config.toml
d_model = 384
activation = "squared_relu"
norm_eps = 1e-06
positions = "rope"
rope_base = 77200.0
bias = "none"
tie_embeddings = false
lr = 0.0139
beta1 = 0.95
weight_decay = 0.018
grad_clip = 1.0
warmup_steps = 0
decay_shape = "linear"
final_lr_fraction = 0.0
batch_tokens = [65536, 131072, 262144]
Each number is 50 + 12 x the weight over its row's rms, rounded and kept within 0 to 99. Layers, rows and columns count from 0. The size before them is the row's rms in percent of the matrix's.

# up: layer 9 MLP up, 1536x384, rms 0.165, rows 1270-1280, columns 320-383
# down: layer 9 MLP down (transposed), 1536x384, rms 0.0408, rows 1270-1279, columns 320-383
up1270 027:70 44 31 62 35 62 52 49 56 49 47 42 48 59 48 57 51 59 52 59 48 54 53 63 43 39 46 13 49 44 25 65 49 60 36 40 71 63 47 51 60 46 52 37 25 42 46 55 60 48 33 55 62 34 41 62 42 59 45 51 46 40 45 79
down1270 030:50 31 31 56 24 55 44 53 56 37 50 50 27 31 20 48 61 71 26 52 36 47 69 59 39 45 34 27 42 36 41 53 47 56 49 57 76 72 44 56 69 47 61 28 35 43 62 43 24 43 35 55 44 38 30 63 43 45 51 43 81 32 44 83
up1271 099:36 32 55 36 68 28 45 78 48 31 30 42 49 36 46 64 56 44 46 33 60 49 42 63 60 57 41 27 52 52 44 50 56 49 64 74 45 58 66 69 62 45 50 53 65 38 45 39 69 17 20 42 66 50 46 46 52 69 55 41 34 62 63 40
down1271 095:47 40 59 64 45 42 58 64 57 49 37 48 28 48 59 42 33 44 44 37 50 66 68 24 44 56 50 45 43 42 63 39 42 56 61 32 54 51 44 30 58 32 47 42 61 46 48 58 58 55 45 30 53 58 54 40 52 65 57 64 66 54 34 43
up1272 112:44 36 29 52 45 34 46 66 60 49 25 48 42 59 43 21 60 50 47 57 42 50 38 30 50 44 58 36 24 37 30 53 44 76 47 54 22 60 48 64 49 17 54 53 52 57 30 70 53 46 60 56 52 70 63 39 68 53 35 66 42 46 57 67
down1272 114:69 53 65 93 39 49 49 62 58 67 41 52 53 45 56 48 62 45 32 40 56 55 56 35 47 73 31 36 60 50 54 49 50 63 65 50 61 49 65 45 47 36 61 52 35 57 60 51 50 61 48 35 38 51 33 48 65 56 50 51 49 56 48 48
up1273 123:50 54 75 56 53 68 30 34 76 48 63 59 63 41 38 51 63 49 27 51 66 27 55 57 58 52 69 40 32 42 58 49 66 38 33 65 55 51 38 78 58 59 40 44 46 52 45 56 76 47 47 39 58 53 56 63 66 40 20 85 68 54 26 64
down1273 121:51 71 49 34 35 37 42 49 34 45 44 98 54 51 60 69 66 49 51 53 72 43 38 58 53 32 48 28 48 63 44 54 44 44 39 58 56 40 46 65 41 54 50 46 58 55 52 36 60 33 48 43 68 47 63 43 59 35 50 49 50 71 42 39
up1274 068:42 29 41 62 38 64 59 29 53 55 47 47 46 38 49 44 54 84 41 52 45 52 57 45 72 61 42 41 37 50 37 50 42 31 48 47 36 48 50 37 67 71 44 36 51 58 26 58 59 31 47 66 23 55 74 31 53 55 62 44 51 48 41 42
down1274 064:47 48 68 45 62 29 43 54 42 49 46 60 40 50 43 62 10 44 70 50 48 70 39 64 53 15 35 45 58 53 46 31 60 42 64 71 64 39 60 69 45 50 66 48 44 39 44 49 28 58 60 50 64 51 51 64 60 50 60 49 43 32 61 59
up1275 009:45 73 59 67 52 58 48 65 58 41 50 25 45 63 36 36 41 79 59 53 58 29 65 47 44 67 54 56 51 74 58 64 61 58 56 54 49 78 71 60 29 45 43 34 18 15 33 73 44 47 67 49 46 38 23 57 55 51 42 40 54 45 51 41
down1275 012:62 48 52 42 55 52 43 39 36 60 34 56 46 29 36 55 60 39 53 52 45 55 38 46 65 71 44 70 44 53 63 53 41 40 38 40 44 70 53 56 31 57 71 36 50 28 40 42 37 38 41 31 51 31 63 55 66 61 36 43 51 47 45 58
up1276 111:63 61 36 28 45 68 68 54 58 40 47 54 60 50 52 49 62 69 47 45 33 59 49 51 43 43 61 60 68 41 34 43 57 57 40 51 55 47 50 41 51 43 47 63 53 59 52 42 56 47 30 46 53 69 52 62 38 46 83 56 63 55 55 51
down1276 116:52 54 20 31 37 65 55 42 39 48 41 48 61 67 68 55 32 71 56 61 47 36 43 50 29 42 39 47 71 50 41 40 45 47 50 53 53 46 59 51 46 72 56 51 49 62 46 14 52 54 84 47 55 42 64 33 50 41 60 51 46 59 45 40
up1277 097:51 42 55 57 60 46 42 38 36 51 43 60 53 38 76 26 40 38 49 54 46 30 41 43 32 53 42 65 67 58 41 47 55 25 26 55 32 51 47 38 61 41 42 52 37 56 61 24 60 47 63 57 61 49 49 55 56 48 44 37 66 37 64 71
down1277 098:48 74 19 67 54 41 58 69 20 43 58 49 51 56 40 31 53 51 39 62 48 53 31 38 39 51 57 44 67 63 52 55 72 39 02 46 44 29 65 44 49 44 35 60 56 71 42 45 60 67 64 24 66 51 50 62 51 46 65 57 39 42 61 41
up1278 109:30 61 46 56 48 53 39 41 30 40 49 43 53 54 73 42 52 77 46 44 41 32 39 64 43 53 32 57 42 44 52 36 58 49 42 50 56 19 58 56 61 82 30 55 35 45 45 48 50 53 40 41 62 53 65 34 25 67 44 51 65 45 32 27
down1278 109:41 51 51 43 53 57 50 58 47 28 48 44 62 48 49 75 45 49 61 58 59 35 69 32 33 44 64 63 56 49 55 45 58 33 46 32 59 14 41 56 48 67 37 61 58 64 77 37 68 47 41 55 57 45 43 45 29 47 63 48 51 64 44 43
up1279 085:50 58 54 52 55 33 48 68 19 71 60 42 58 72 64 37 38 45 51 45 52 57 52 43 39 56 23 58 49 54 60 42 38 66 52 39 57 53 34 41 48 61 67 50 56 60 58 23 55 82 48 37 64 59 68 66 42 58 40 58 39 56 65 50
down1279 087:47 68 48 45 53 45 33 52 29 34 41 61 38 68 54 46 52 52 42 55 38 52 31 48 55 54 32 33 65 39 54 42 46 41 29 42 49 20 35 42 55 57 47 64 63 52 44 67 46 58 64 45 36 50 35 55 56 56 56 38 60 57 65 55
up1280 112:54 31 55 46 33 41 50 41 50 67 44 67 50 48 40 49 60 33 53 45 35 66 54 57 41 40 66 66 46 39 47 70 56 46 69 26 50 53 70 43 48 57 59 55 52 47 37 52 48 34 45 51 42 42 52 72 35 30 64 39 51 49 66 64